Each number is 128 + 32 x the weight over its row's rms, rounded and kept within 0 to 255. Layers, rows and columns count from 0. Numbers have three digits each. The size before them is the row's rms in percent of the matrix's.

# q: layer 5 attention query, 576x576, rms 0.106, rows 179-191, columns 192-287
# k: layer 5 attention key, 576x576, rms 0.109, rows 179-191, columns 192-287
# v: layer 5 attention value, 576x576, rms 0.118, rows 128-183, columns 192-287
# o: layer 5 attention output (transposed), 576x576, rms 0.11, rows 128-183, columns 192-287
q179 110:140118156127122133106083103167160143195121163092138132136119132143087115125118150159123138103122136164118079114180050110181099121142125126123192118161123163110144091132128159106072126120183105126087124144064145112146129085093136122080071127121140130119126119174131115123121140123141077121
k179 105:128092135118154106116146107071099168133093155108114114140118125098112120119199141096157117104101084174098138044158108151093158100162216144130213112139099134129111148245119185099093149074130100103097112149082121068154197153175127114106168147125130101143131122168188126148134136092143106087
q180 112:081126150084157174115144151148147128131132099114092123127169055164174141164129167098140098124165099153139143091153167164052171108141123127125091133130116113080128070182130172138056108147102102109192115178154156158145142162094119141081158098151155037158093103144083155167143085135105138137
k180 112:137155155124058109138209107122179130130147106080182096121099067117158143165111110104132095083110046188122119123082183128148206105100126143153125120167107134097119116187095168100106167177128087181066153123155125119142083144138142112123168131142132097137128101219140131133082181118116087115
q181 114:153082110094097099171150153198096137096116123046149114164118130096168189149117136134118152088142162152080140091094091141168147198156083112130064198065179133130106169095103172106110141120086157187116101166151095158110092106117095150141146093107127132124108129141083113099105114137124104158
k181 114:131185158073056125149128087137112117182118125099163100134044110142098172125157134136106097110135104140160169080095136125165136155154159169132151097107156087159158172105138158114075107163113091113181120127178137129154153166106135165131118121146123140105140119119152079110117104156121112228
q182 113:096098158142069098079140076162102178014160111176155123124106069156127114099151088167145157168158150171155135106137131131100102109100178122141205098140102154176155163135071119130143147117114155138126098134077123043135150192098165094115111135144123068139140069121141132150096096096131148057
k182 110:128165140109053112171103090095150128118186110178114109126066142050135138145107134104110109149133153217131130083129122216133041116117202100134137143170112111164092108115084140148122117127141148123123128134095125152163137147127145072149143135121120106072148100181164138131125132132158147121
q183 107:137089114179101109064139113115144111128078135200102138112112111077172171116160125192176118124142129160145157068073161089140119082109082101065177118132125097152151125160119140138095111092153086142132145129053161150180184134166114116140148169148197154137132081125117163113110172083159115075
k183 108:151173147157094082160111069147138124125155159163129151130107118169116098108103079142133166115148110128136156146123152134086042137103087128122146163151166145129121124147100082143137115123160129121163129136111072062139205146156148101126089155105227165144196076133156157174132087088085155086
q184 111:195112097189059170132106175118186114117124164108093116147122148098173134146143103133065114115105080165131091182158108178118088093086073144112175127114145107117130144112168125127127109087208138049143024169113187108211189125122106049098104150119115150129112157082132144095113129114090113203
k184 113:142134144097129111201117190160158079163230123157122122129137146127154196136120090095137151113111105063157158183111101112115149132136141124154164117144119142169155164131128111136184117064149129069178079089101145110090152131118099152127120122161153142102146184124133141145106090170088117125
q185 107:103127119090107113147174153148161132144116120136054102160163078134120123162130089105129128156086079119111119109113097122121206128172131177126157145080085138131174109039126145138176170128131092105137111123091167068101118117117117113076141115123064074175167130147132102072120130135162140119
k185 111:086128165143129075164157100144158165199018101125118147140123171087119046077085195082151153161071117163129099099101123132152082118153144155159114105111118123134152102122099165146154163181139129088110179166046122110136098049078150149102170129080167097101131079112096117127162126134167144189
q186 109:114133139114144166158165119140091067119089097195131096140049129188121080208173102138104073113119153143178147118103166094140103151139105117104091109116129131157107126173099095134089180109084090142118172104120082118121139094088120139142097054149065126152157143102120103095115135172135153148
k186 105:156145123125126123112144170134173029137079208198124128114142157107129047118120159149155144093141174144080163093117134183125136144159156080113125179114147162157163094166174124129146089183117107143085117128109140070132146125135114027096112134112165149171152186152103156104151095128158176098
q187 109:084160132141112116118072091135167148103119112121116159109134101057115128167120166128120136120083142121128173131154087103109128135129155117132142188118141094124086090093129170185124158114033128174078144173179069077138136088123142110163124178099146145121180127098134118091096121167128166123
k187 111:078094140136174147124127115072097111108139119184122185076126084152153152076154136132186140125125162082110139175138143133115135159134131170134116158155102102124053177110074158129099125184066131162162062108130128132096130212106073149141078074108200113135046100119107115224117178131158154132
q188 106:131109173127196155095095183138144068158136137107102148160122148115125176176137136120115110123142094134139121153118094122148135188088144086131062164107179099113090060102173134135152167125142146090184110106118076090143131093134133157101140077148089174090159158141141107145086149130115111255
k188 106:115129177151177164143130161141180176219086102180174095138136122147093149077112133086130094171133134113157121182121109103181148143112082080163112153087160097172121078102154127110125131132172104088122150078148102139130132153131164176104151122154108102142124157134080048155149138142114156140
q189 104:136154099155107143149156140191095142153143134121119130117181096131165108179076146086136155168145157129084214156135211119174084087166105116100073115179132135117103143163172129129113151131098200108129179145099114137068137127086109152143182095116145128136152123051072106101079125108129166085
k189 103:132124145186119092102151155192155104148131118208156111116218111080139144145106124093137113095143127132112101111107166109137134069120154117096106124164092112111195193138082146117195109120152133119203174143105101148115149118087122122110133098051161133137142125170107138159109139105178088157
q190 114:140109118118147139110128126117168129157147205179153118170155058121159124094164130100134122164158130129096071172132147130136125120196117072157118104150153093121103103140098094151120094130157152152131049121138129123122115071153156140154135000127125122107097097112096106026103127128078153146
k190 109:111122085170106122096128143172168079125121139166097033184124128153125133085117137208180134092093125097098153056113144165108127091100166157095091181118166082100127124115116085147132097129100149152152112112084137089167091156114104174093108103105232151162096139132087043074169178151114136147
q191 105:099124099127146111124161138132095161100109119123065142133112074151148131125130105067166151129106113129080110175141116130093145149169126123100120167148135112077161153120160117087094119082145163138174148069120125109134120060145207089126135142141111166117105127134096119162131133084111141198
k191 108:104124186105161146141096114132131082190112168093162154097141166197122051123095108109128088128087174085071110124186118119155108164073123148090115115124126142075102078161133146098075119102088203119091156140107056134099118112206155141132142161196152207168075191147119178139138120100145155115
v128 104:159161109145133110120138125139142154174071139110084091149107146096152081127098124135126191142102130133101159132116114138107136109094116179082104174173156141099129099170145147144099156123071113129096108114165089131167128090135117155054170136137136151187173094181144146081084105167136139139
o128 100:137124143148106088125090085100120081068097115133101137083132086180141129117153086084069061123126124146116122110188128133128061170139113097170131157081136073174128050116115170133158132140099115143224087132134113091141153145120090069132070141127123160038137199121114144119119130089131092190
v129 098:100146095169107171113127143134101155111149124113188135139117133119112078101155137139074124140152155137099138154118153138094080182107126119114151132114084179079144156151156088152135096149143079155148120128091126134110112157082051179156111159088139174130101131131131185156159129145153126092
o129 100:159115167095167120214183121088128182179119121095120142103121111143116150111155133108071156107132103119132123058077137118181165147153085154100136106117104059165071097114118131040116120128148126168115146118126090120097160119143201123080083084127120089108150126134112070108120159101166143154
v130 107:156106155122128031134125125131121147143202167112154145097198156074166075099114109149132130159154131053117175140103106150169111157096187119112126082066200062105106115094062133188089171153117132096132121137158145091129131158152147190138092129133128122155117146178061086129139122135148136171
o130 106:140147047127113190134114132120094047104097114127068146118113087111143119132169145108076145125167106172145143141124181151151110137147117163090121129124109177128146135108187107116153140076144148116149133099141124115133124101113141127059108121123127103127126132106145150083153109155130118091
v131 102:107140130130138129119146079154156097164168129179095099109105181082132131160124062109166139076162181154187137154118106137118096113166115111140107137121182091175135143128121127048066104100169126085099088160149131124204142097151115191086165169149119122095174087174082116062150108120111085100
o131 102:166117080167100152155125148090095150130008184072165170145137148136152169126100117087099115119081062091101156149184144173112136122105105146124199090128111089084049044113168098163157150144124096125096150101108086166135074118137099119172147105101157100160139154161060101078135178144185135100
v132 108:112152102114123157074192116138153132144099126142172163137134140138107099180112175132101108126136085054094149186087132175142156110109085144147104174092087132133078164149129162112192151132162125163158096108099114097107163118153084133107158117092183175095190178106130185125140123160049129157
o132 108:133116125138132118136152064143118126117140072180143135141144113143152126094130106110095185094078134148112102136142089127126117099173161131125077122139152184132149095155155073095134100181136112176134184128122132103095095164121130138179092090082067141135103139121145129110151192092151148098
v133 106:124204104168151120112112093084121124139073111028137140107124094109069180197122107063111118165155125070168132067141162113151136111158100105121135138149129145103166116155075126089125140099123140118191152132145125225161121142169099135127122125053184095126133177172153113141111086107126111149
o133 103:136103184082135095131176127158116104114130138157077114119111164118115177109164143131134102129086125163156127159162170120117137193130143147102074139123155135135086235060119135175127102130088125125134119097162144099130136128076107111134110142232073196105086169111139174064111166124128138169
v134 103:165071157146133132124141194094089128083140137137107120056077132099166151093138121088143091132198145155103125160174130118074139168154163108169157108108171157167131134126155099081152101169170165127104130144116132143153114143114135120162160164189128150125093091083110129191184149101097111088
o134 099:129077074097148099130144084104192161142078142151096187122169161139088124115105130134120115102149075104131128097127106117127128044113104105122082150133153079131094077128102132156117189107172056130125090142125073084149095098136081191119172095104059189107191124108144118084077101135147147131
v135 102:133170113160124180114161142110029113109116166137116158168092161138101149121105116180113111146158127121149107127164144115109167091128156166117160117139138148137131085102145110104120168140125063229100137173154157127123151137144136109215154177172161073156063139156117129179151176181104122099
o135 098:128037105172124149094163142124152122088107213104077099091115135138170139158145100144122143193130090108151156087127138133138116097171065114153051184071145098123122105132101090127113140056131176115126145106087124149170119115113122161105127087154097208072136048134128134091204130132143115133
v136 115:124129177147154139107117183126115140111139135128073120178114173157157107143129099078124145134163172082163168134121143161128052183126145103179168115118196151109157114125101162174083182140115147131135109136102102136073077073140127104164129139140191122129093126182118136121114175092162128126
o136 110:107154145079149106094147113094120123106125142134168172106132056122143129075117136154151152109133106137165069163215106148038210124078091124151119044117139129140163086124111106078109104203134080178117162180164090123157144122099139145119160111137103074080142139093183134130115117143155135086
v137 108:135111115094113126080107170134142093062132103170089137141143160131178164098122104162183084082076144155100101095174154129114138122170012146114083116129066079149148181154135162091125080143132142104083077079107136121128079141135130121177145138123142170081123165106128114120102120119069150111
o137 103:116098128183131123202101135146099170159143217049117141132095188132124108135090151123122152148071113109134128142145114128118159145148146084113148136072146099124121081080162107147117132117183107234114129151132100126164110103130116129141101126103122116115171074126126155115082127089084129075
v138 104:113137105124109127130129183118076072139147132126153158214139123152149061135121128125080140186065104090110117137157197163171082125176101107191059175139098133170153137155127152203098129131141122102172167143167130227119132154075142101143106141148131133142080103153109152103125105110114139137
o138 099:127126150110178152125136103132064132088128106166103096066128161180120097109165093141123111119150164128105175184102089098140124123153158105140162075132080154130133126164134141130071106103100184226169125117170154084137132134069112192139149118198162134085138116146133081185094121101110126169
v139 106:158110127143137159081135115099122170156122162061113122139096110152143129072134067101182097136086099141150146128116184122180170137109100108114243100092084179143162103082105136110141145122160085166156146187142102145152131115088115147120133128188116112156164115108117144151148088093120208166
o139 103:120097074113151058131094125188151067078177076130164161124159165089126206140140150096107085100129178169085148120143117182112150121124112091195102070162169100131133155197193116153177156084116109125048163124144081111119055166187114121155098153075111155215135136142120117105100145155158122103
v140 104:176118115145158149155072156173097170071137124146150144132099118180089120140066165179098164049114092126116145119171097132100114169147146137070072141107128077203158138131164133116127147087111103140098130185086134092138139120102145149166180114133143117152162096143110107102051161129140138069
o140 103:115136128161126152115144071104165131107124128149103154194145139071176104168109081116109110161105161131132168130164148102140123119077093122160155111157142185132142134145141105100112132122135081141123156149113101157130124137137140089120176089086117089117136120187205065131147146108105149114
v141 104:118107113097152140170140103121140140137134159090176140139150181136103111194122148088100117132098159163120122139075148116114138081177189122154118189232136154120131118179043107145166105221113130160108145098129142131112137146081081112095119203127051061101131134176183102140136167131125122124
o141 102:128130140184116116121126177127133119129121121126158202166106080120125105063093120148112103077098116093111165119114156078100096155095126119136133144082146089189180168099138138116151115103099124087134163106199165132183134116099141151223058111141121119157122167142103095109086100206105087166
v142 102:089121106125123102062159133136126105149135108145061085108137110152109170104169135092088161101082124121095156147088124112146098149153179128098140100075104165163109141102157158151085147090180135114110147102169129103148122164201115143125132093098133180153106183136091122081123107177095115196
o142 101:182141146157155113125124119139146065094167100124195138146151115121111071148084115105129111114110135173157155114157149149123135111102122084179091111131145124075119150146140094056131158170104104211184139172129141180159128091098133148116110133146165107136146111130165145130147125068097099117
v143 106:073092117138085122086151147152132098091138157174128063124137135196116146088089129116097089139147151129121182184100095128099141110105046116138149120148071148114162116148119117158135180126199103103161129087097113038163119106069104148136149172161150112058130128104093149152130175160157181154
o143 101:111132064131151093081117139131127182112147118113113137110140114105144097136105094132129189145182098148059123176104135152131062138118188185055170162149144106174095162096119127165167111102086143146096114215114168160173105158116086133163115103094167145086124040140179112099123047111095178156
v144 097:134081141175112121146069181158113143174179073131154127089157124149125038084168151138132127110172167105066145095111103095111111104105131132162170146153143093117100140105184142127144171145162116090146120182163191139156131128116127153102107126125161099088132134082058091138171128124135123086
o144 097:112151068164128141107166127109071123079106213092111119104152156110122148121141157139060133100118133121137137207103150160132119067160166120130132150078118139145166149169069142161166107149161117099140153108112088149154153121109128094134107179095156095123104050159195135128133121138107070116
v145 110:112185178132091143081138134140097089112113092093163077160071101120109137125137121169194098138115134123095128148125096125168138186161121165065138120099103137129110112100156103141129089125123129060172144094131147143163081191128110157060095098143129133151082115126107122107100117139147142136
o145 106:153156084201145170135118091098107138185121101128119132093145147160133149139149132141079113132157121136148142135135130116137133145163059141121088137200135078139136106091154116192115149123109128165087177087092063156097156149075133132195125111059110124138154110172081114104129139149090122177
v146 102:131147107145111097112098198186112154112162140071115179131089123072164115069100137127134114111199169074080131098107138159075097152104132109119104080119136109150142087081084109131104104153128130181099101098127143141099173124119076155141134130139134145169153121127124144154111173152165142116
o146 099:084081073142183166115133061132115112113109125222170130133125135138118126132124142144126130170111148130108147091142140121130167124141138095105124203132147172179099101103126072117123132108080152097117111137156147105148112144115095142109113130116145083104118100138143138021132120090091227131
v147 104:149105075147156083149159175118127158152060108131193140134122127080153135055091200037125047148126125134153155147073078162134113093123105176136180077178133100100107133101188112088127096077154095152157083136142137094074183185149169116106094130129142210161071154108141151160136102141081096076
o147 102:135142125121086047128115146097116169184131136087088098131156149136099093149111132104090137114184124079067109120129118096083105123148124145117082187152076134147137143112116097159162132149194144114098206109138076158110117128131102129151201147114105126118153106140053113175151113115151210224
v148 107:104117163130149144088144115153175138130155144158074132101194104153152130163128134157123075047139095116102157106124124170170122088075094124054124121165129153129112121116082108125128117149120145184122123142165084088146111146116124156179146070113137079121182165113140104142110141125106137101
o148 106:105136129130179074103075112073147077082085171125130174168129201095061132110101137188181113112062135127153121136116115071144098020181100116137095143125117149145169192143139158146173164089205082044127118080096163074149154134138148108152082187129097126131118128118118168092140085082164086134
v149 103:100140158149145170116170162175181158112103139160142088140101121138181126134120042131146128063110121087140123108091113091123151144090124115082140138086115133114133098098138121154063175205120174140158106152144122155113102102118171145097094133121148111151151141173074085176148147138063121141
o149 104:167147144076105141141092143059115129120097120104099158125104135154066141107130180190125152113108120145114133102169104139069131098107113093078152113128172179127170158164096208115114134057130172111107104127155113131140161151161113059182068182181105114123085117144163144131147076077129130139
v150 108:141106125131103113141160109159113144129220109156107131103167185074097154085110151089141107126092183130189159091115036112106107121121129123096204123160124087146139126107106182091129148125111130084111067124084174142098150073136123116127173128180152132123163175189101160141143166084093210192
o150 111:137127081136133101117148130105107129105085155157122143116130097192081105166186098066084163117078151151125104149116127127132123169124114125170114135108087104150150118103132094148160097101148154153131159142149057127105114137113175142140116100078116215090126144101134069127113171108172112150
v151 104:151117192089154118084086073132165070076133054131196083142113130179142100148122100182126145135149122131103162126124160108057096143101121108132115140150118138134160170160127187133069180143183144156125133162125052096147133142119174130097113135139089114159068193121192168129075070116134107129
o151 103:096108125177080158143129193174109129194101166134131210144129125100141135077175114188163114136137091129175074090158092202104188066173123106158105176150137181156041106121127131107150113102102138139192152130145097110165112129114185132152149133158112124139133059138078052123162148151113163124
v152 109:113116179062110109162099185128113088146058073131124130177141165164134097193141178153108109130106116130157107100099158097120112099146081144077105094160099158132134088151168169101121156117193134167129158181100113084117144113117182145156137158170079208145111140105181125108179106136166137095
o152 107:120128134166154066124155155058143145139139147201084107114131096120134137149184119135109111148174190153110118173121110090079138087106187094188151165121096114175138159125134132093148157118132064172060108157119133124176097112148101112127104123075092153112127127209126102100068118127147071156
v153 102:099111105116111102106101145117147042115136134136163112087075186113144117154192092107131056188090122093130126073116109147099076138191163165138115145181147110100150126159111145089134128133188119103127131105139114132177129074218111095087131129094137111150151163128107105144122119104146109132
o153 102:108169151131078141110097162148111159204144206129146161154123141165100121153069105139133122117185143173130111139125123116150219146129144193112129150060150111148091089173116129151147096141106120173135138142080141151104166156119104108148137124118132145143115115112130146150178142132130153069
v154 105:103151112120136135127131111063083148142088119056128062115135190191112130139136132122093092113153157114146101096109119093122201127107070144110062086121114127159080112162142099064133167066160169086121172173080119221109139143079088123123124175095100137106157094071166148116107138132132136082
o154 100:168133158156120127142133112164146178142133093135133132138141132074137164159149119133123136148121098159170133150143125089162135152087116138193215132115134127136147150126073166147133128165071058132151121141175149111154073147075124122153119130106124071129129138166145115126115159102148129217
v155 105:164149096115173107170097189159183171123139133139151088101114125139041107095121135138147146107165111171132122144156120123094146141172082122098097125148145095095120153157129096083086140118128100088121157139172157113138160046151168214082131122097122140127123149102215130097150100137143096125
o155 106:075103171142093129067082097158117084083069128083139132114178126077126138154095131108115114102083120079129137159144122093072088106154186164168123126126086050106104133084091123151134148122061147088139191155135110126117112150127089066165167116187132104150142134164117118141157139159111218142
v156 106:105163193070098152168097191067135154084157124095173104141160173076134071140060073160126194135162081096173079131158167124097148079056163117199134105113099131147118123151137130135120138106098115093165126062124133163115158088128094100165128110108114133057177111083111148128140124099139124147
o156 103:103041148134159145091103075113092103095131089157142147133147093112106126074197132176163139093167128095180089116147123139133094144158067117130053140110167083101092113181106144111170131125091146170146166158162070125156112102079141121145158111182120102194135123079122037119102159122098120099
v157 096:114154231072148149144169172155106106123135125140102153189174174106140138132122156132123078128110102079087160125096156125163107195137065085146162160058091098193115113137092170150106149110135110154129104082182117136141091111066142107161165144074071121119128108163129142085054150127138179113
o157 098:149082127149086140126125193100169081137194184129081203109128165198178161088163114167127151107143159089097143075172094087094136034094130158139080108162116110084141153094154140114098133132173156093108125115109121088157131083129136128077164079136166141133120094161140104097125166123071192102
v158 103:124142147160105129140094172124126144142053138133122156123129095086178133092132089079064083111119113098093176112175161140090153123119102090203147132155100106103103134103088093133118163153145108104189139087156108086119117103112168136136166144169209173145133171132194137136119082086142164151
o158 098:141115165120133134051107080109143162141142140127139094137092147171118113137110062185154128145135149138040125150114113150153128141167148106082181099118131147153150173169156160134109147095120154153137105126107098097103096097092089100112155098107124154082120140158115113116156133144162154140
v159 106:151127115147108134069121124162141094136107154156127122112096175165153094157116129163179080154183130090201144106137152088126122092137104111080149097113114186104144140140128156146094132113145156105062150111116120127134120145097166119088122133144233124130097162135117092168136142072113099129
o159 101:106119190114155122164156123106081165150125145121134098112116106172070132113125095126089124159094092134058156135139113134109113120101119189128172133144143124095139109168175110115132108115099116119141079162116153140160162092132090123127120164076089168147121041049142108122116183124092136129
v160 105:080109092125177157158111087139139157128142152168161171149172165112142163123144121195172150100158192106062160118122102089152088116148155101082132098146143109110072144154117165153103132178128142168101151176109155138205153125185184090115145141152155090148151091142128098085134099152176142142
o160 103:126108120154144103146071169068140108110082142060125173077126075108124118122091094096107130128143100106128100135110186169138103116136067112158100111117126111145129097180151116141124139123128160102173081125107053114088088078131186173132123117123131125153116170134200099135106072136124058116
v161 111:160110099120133083161132116150133056092084133102143121181128143150099122146143142141164118128143119177177095147087126107092088131090071116110123129064171130076140111166159086104157144134160140175124148178135132107161135106140153095157148117103139145105109178156045139097140130150155073114
o161 107:107104108218121100077104179105107174081162117094158104148134131168068063070116116124109143099129137153099133129089138201130156086112117104138124147185076161123100139140127093062144131071101145138109097135055139206103072143146119171108132116111091089187114122148135138109154094054109172158
v162 100:165137168092171185120172146103131169167189132131148093119129161114151108118036066175112122084121105111148178153134175089118099089138117166156101114118147144110120109136131110082144155049118163157110142119186079130180148186098100184153061129152196217176149159133060136166133078086112067141
o162 098:101148110142161076113104174101141105054087118142132152113143120060129182163134134091162137119096147077153108101101114114173145128147131128150171171097163148161109136107137134109096104136122117172117069125075101164105071154141087096144152068107154066150122190144195117098117129140117069138
v163 095:149143113113118115105101196141183064080161126162112061162112142101183087134141182124104086127122112149174192146121104069113135113086067159170178180120118163107143156129136217094212158165102169093118130110171146150152118187183099196131164106126158142132106121117144171146100139139141098113
o163 096:104131128070167140130174073129089136151127120148166130126110116129068158116141134087142134133139096170066088214099166199221143180186144110109162087125106111190074120156149033174102174141087074140168099176080134076096129105078167104088146087109125165158111078188157097122142079136204178074
v164 102:099172112138108089112140160179122086191144101125123144069048120114141099143120096213101102194148119059143137124132144151121125138118071120172103160132127106101117109106152128096138163112138168120086186077148055114106101106183177085113098193119118154093163097145100151141078103041099162143
o164 101:161089181133096152179121185107120132080153147209093099132135124097122082097168181068128084095129194127107136125158184170108121171115157138175102141168136130170171038172188131161110122168135132132138101146086199177167151182117090136217125126129089129134086105145143092093171124117140135181
v165 104:165139177139117157146138112099114152159122088121086130171112130098144095128145185056077096125048140145147134141130119162133238128107127082105101150135157122094107078100155150098085118136094086147149112118102133106121126200121109134089170114118152124116118164105114131107119078128125145147
o165 103:109169065169150150060147160189128095110140126065131109104210069159146161076159119128134098125165134149133180081164105084166151157121157130161184072093014141125197157137168135129143096103171111139101151194176109119144069102088147114162142142168100122122069081162115145101174116093136152071
v166 105:138149104138143103177137123127110146115179184101139095116127151106142091115142122111106064162117115184126108124114139109094153086083188082151160129128121120123139150103109146159144167138173117122075150142125139155089101084118061130200158157058162144113097036121145111142132094178153121104
o166 105:054120136098120164147117136132131145156071137171110145135149085105087100125112132128161164093167103137142166122136137141136111188138130160103126121180141141139090107146139189114088142155072101136135081125100101096107149145159163127131111089176080108059105214163090136158120131142147111093
v167 108:141103101131112077079115147141100179136128161103112190083134079122087140083135144105164115149136122143178129105161105095101131172109242132130085152144118168099091125058082077098112118169066136121125163145166153123190127148136187127123130071157141144133171116117179129152114158142190147169
o167 105:099121141123097175152158144136148152127090135075153120150111159149141081163136051116110151174146188104139165224079145164112088095122086046133114109119150104203123163143156137150188152150149154139193121201127148126121139154132121157057088087125168107191105099165082126091145125146127123101
v168 100:112153106111116132087107100121064120201185123144097162126150169116109137136107088142041146110178156138091142147143155102108135158141142096192080122167098139114164138106101179137155108126144081093112097103146126119179115201081121125159155089136105196157138158108176116105125129133172146132
o168 095:123071168127117094134164140186186174108110038191134154138081106161140203121142149128056123168131162144127133106100148158117095141167139165127128105147149150146063165129137084138102165163138111135178106167090134103158109156115118107066025081134146105111092140134157141124154136127074047084
v169 106:125151095135073092149207105157159173165155109142159141126126110152094126115115139143131104103087119176118152123151091076099089153139174126161140103096186088162126089147104180142149067115124203103140110154111132177163071144181103145091142140171100110105122116170110182139123148185137114111
o169 105:114110098132125146113135106095075150130144142106138085106104214123111135145125133104106143167132061079147101191196186148128072148160083203127122123167105120105132156187119052121111118138108109108118097110153103143089099116159113098138105100156167171129175117146214174140166126063147115187
v170 102:114134167130137134154124121139136148146155117084129136193149119153091116187101183141129095152161122092182118137156119101135191154173071173112140159147142179129124092172114159165128168188141149090112145140144099082186127153129127134118103153082158069109157122135152093121078131163132140102
o170 099:039140147096142111074105100146058145152120181093112135086122075089135118142144083095125132075080132142117156091080098145098168162107099058165103112134131090154122217079175109153089123121074166131145100085065174157068147065144073097154053086133113120098116055136116184119190121175107130138
v171 103:113173151125159133171102147126172093110111090158095080090104058134136077157118082109120198190090108082156065188099120149163099075100123113145133087138185117049104142174159083082165135090156178127037143119153177137106212103126133113136098110075130121116102168145131097180127123208137098101
o171 109:090081130157061089100123119109112127119130138098166140084098089078190129129143148135162079141155140164094126071103166091115137164133125151078170208150111128169157123123088190157074126150148121131205146145201112098136173116107113127126141173122130091186180148131188111088101150106106132137
v172 104:184156139133127074171079113153153128168207157165087146094097166131118134093071086153103127117127124120130110122136159108142171151114108139143093082108144189175122136127140082055097117093116119118123059053161158138155085154107083145125096109097136106131120123188150093141136182142125164127
o172 105:154086125152092149153111099143085155040032083139121119178119095065117050161162116084133169203136137092106163066094101131091084232125157150142141161151151087115175131100122106170143151092090137126049170139097130116104163129200146064116199158144187154112121090105107167157171120130094100189
v173 106:127181094181144142070127062085139129129124052146141127140121164126089130144130126092153135199102135142128140083139153064116041100103113132138139181149116131134160135160082129104113096133190172085065136168184149154179173132101101135146135142152107105192176140165143093058078125111140170149
o173 106:114131086121130112123105171160109147108127136066127151104110149156122136105128105179134102144129163103106107148113175104179149157136121132163147127100138119152078124081128123095156124087069163177195141118100116128126127139106139102105152127177168099082151111153104102149155062153102037134
v174 110:124134163106118205196143168074118144155220109150141095127149143145117141095104163093175136132117142151096119179169100118105146135129183093126135118106065120077105186119145123117172164106134171173096102111176086136105134110123066130063148108135153042162170124133087129121161188059054151092
o174 104:127171080124176104135143090207124142061120150084135120139089145063097097137124165127150138128093046147170114100136128123124126137115142132115114083153150141095147079136090145066185192096152148071125154108148166081094162091124156065145144162144122116148136106110134080054070100161169098111
v175 105:088131078113106132145174104135180084115109110144073136138123162130168136123138159139127134195072145072099084166115093082153087124124155077143104132182124093083214117133120090073137089141157109177145094141121147146073162108153124146141190132125094141125121156122156105119127136161130173148
o175 102:159088170156134141118127147149127141133088113087145187125130158167073148171106092167163162132125108158153164084189124134132108052125123174140136139119093094099095107133128138134047206124121135121089158168131115161092130118079143135104088142166090176158066133083160148170105169110072136084
v176 107:176107089106165165103135141090127165087177072148166145138182109108130115133181141073099104085106102127133101090143102129137118106212128110142125215160146181163088161111077224119089123153108176181135134106198109096103168123142158104134145105083131137130141121085145121072114045123146104121
o176 101:107134121101132128105127100151113114150136091197100162181107110122150124153176159102136153089082156147117092133144135164098138191131135132120136063151088137112128081179181060138108116138162164139175107143079135142099141128123160139047061128167132104182113191125101162180140178098157121075
v177 101:131127159126184173141083161133086116164194121157122128108131140078100126112148132152097139109132166075106099108096111160211071132137121121201078103150157100090128184149098140170108148087154121113162119143105082090122132078121068075176102186090140098102139191087052082109184210117152141146
o177 101:156106082156086192122158094129156184125064120154129158115065079108137124152086135158195132118102092104127135145172110104047143122112134191097165183123137177184137107189160033135150086161143096097124157124166191138149157112159133119129097105142168124107178123183122168083102157140149091069
v178 108:111100109188149129162117108111161188099136120106165154133085154152141174202092169168136153159153202191107161130122159156134116136167079164078154137099117135113112077177162099074132148218142106145073166147137130176089119128165079082157162145132133139173106140127146132106097159174081119166
o178 104:161127191169113114086125111119159067197121178067059134089164121135134093148157145159107135150129111092164098127110054110139139177073128097155081094129106088112064116083103185160088161137088200175145155156121146163144137053115123122160120116111129155083163161168147141185110120104143170164
v179 107:118139158055104084131159112158099112126145138124163134120135120119094143134160167055154138100068136175112175114109168140096019136094175130137142130154125131119118099087153161125142160132114135105083175181114070132109146124119167100096182168103105100114086108157080098173118125098098119176
o179 103:048104102145093138136129100102140170094162118153088128144093122108196160098112121092137078149197111151149094125168076176084170083135150181110134121101129104141169125167135132118159109103164127146156099080145157112119130161139151179120071099100111164119093117161150186116124102136172156067
v180 106:155117123056070159148111071104082152115115177145092107140088163134109138113112183149138115191125116112114125142142177108115119103147095079159160106072099121119126167165137111138125146146155108135123119095058174145126171113156052178111117111184150152104122151140182157077126130155132124162
o180 105:120112110145184143110159161204157134192125163098109094145103092121129104073173092084160128089147147141093103125115100151223137153166156191124135144128172133130148128098125118080160115128079124190170121112178173059067092098113134167106155150137169129181111124071134128105097199113086132103
v181 103:142130158171150142120092100116173089184164168124125083144090112134066074108100085145104084103091115076106114070089155096150124136178157173208140100126084192169075108177135064158104149077130136169097164064142158114177133142129098140067149154088113090144123119159110147143064126057166109165
o181 102:152107147111159098176153142112075188048122116139091116093153105115120158162109134093168130104145130147136088142116157112109117158094151183082091204171175139142121101119150183071189080134119140159138098206151125133125141104073139066203149131152144095083129140114079071110178124129153117087
v182 108:151126141153143098098086128086155061085116116179126161129115119053113118058179138102128120076137153189199122112119160126132067094121073134130145101139079078089133116124148144178124084105098105122127157108128109123118171131160154146098140081106174120127165122120162144090091072073110158137
o182 104:144156155105100103151134121160138146149133160117168127214130108156158154162129114120178102154166103120078135166117144163100180115083116056196124145106185094182088156151131207105171149163178105126133071103159144075110122126140117143183148125152129098101129177147092069113122148131185091096
v183 100:121068142125078110095111125149107125102099125125167150133139130152197119125133171101101096185171053140057228094088105163179185149180176094167123092155158147047140073092138109164148145178101143183092122107081101090082177116090094129160093158111088131147153104113108128152174156135034132115
o183 102:132151148110119163098159106114174146155148122113140169155116194072129141105112106152128158095125143173155097066123120087131082118102103129116081155147095162135185183181118182124079102097149091108141141150148132090139103161127182134112087095180172094150157119164098135188087169157138159163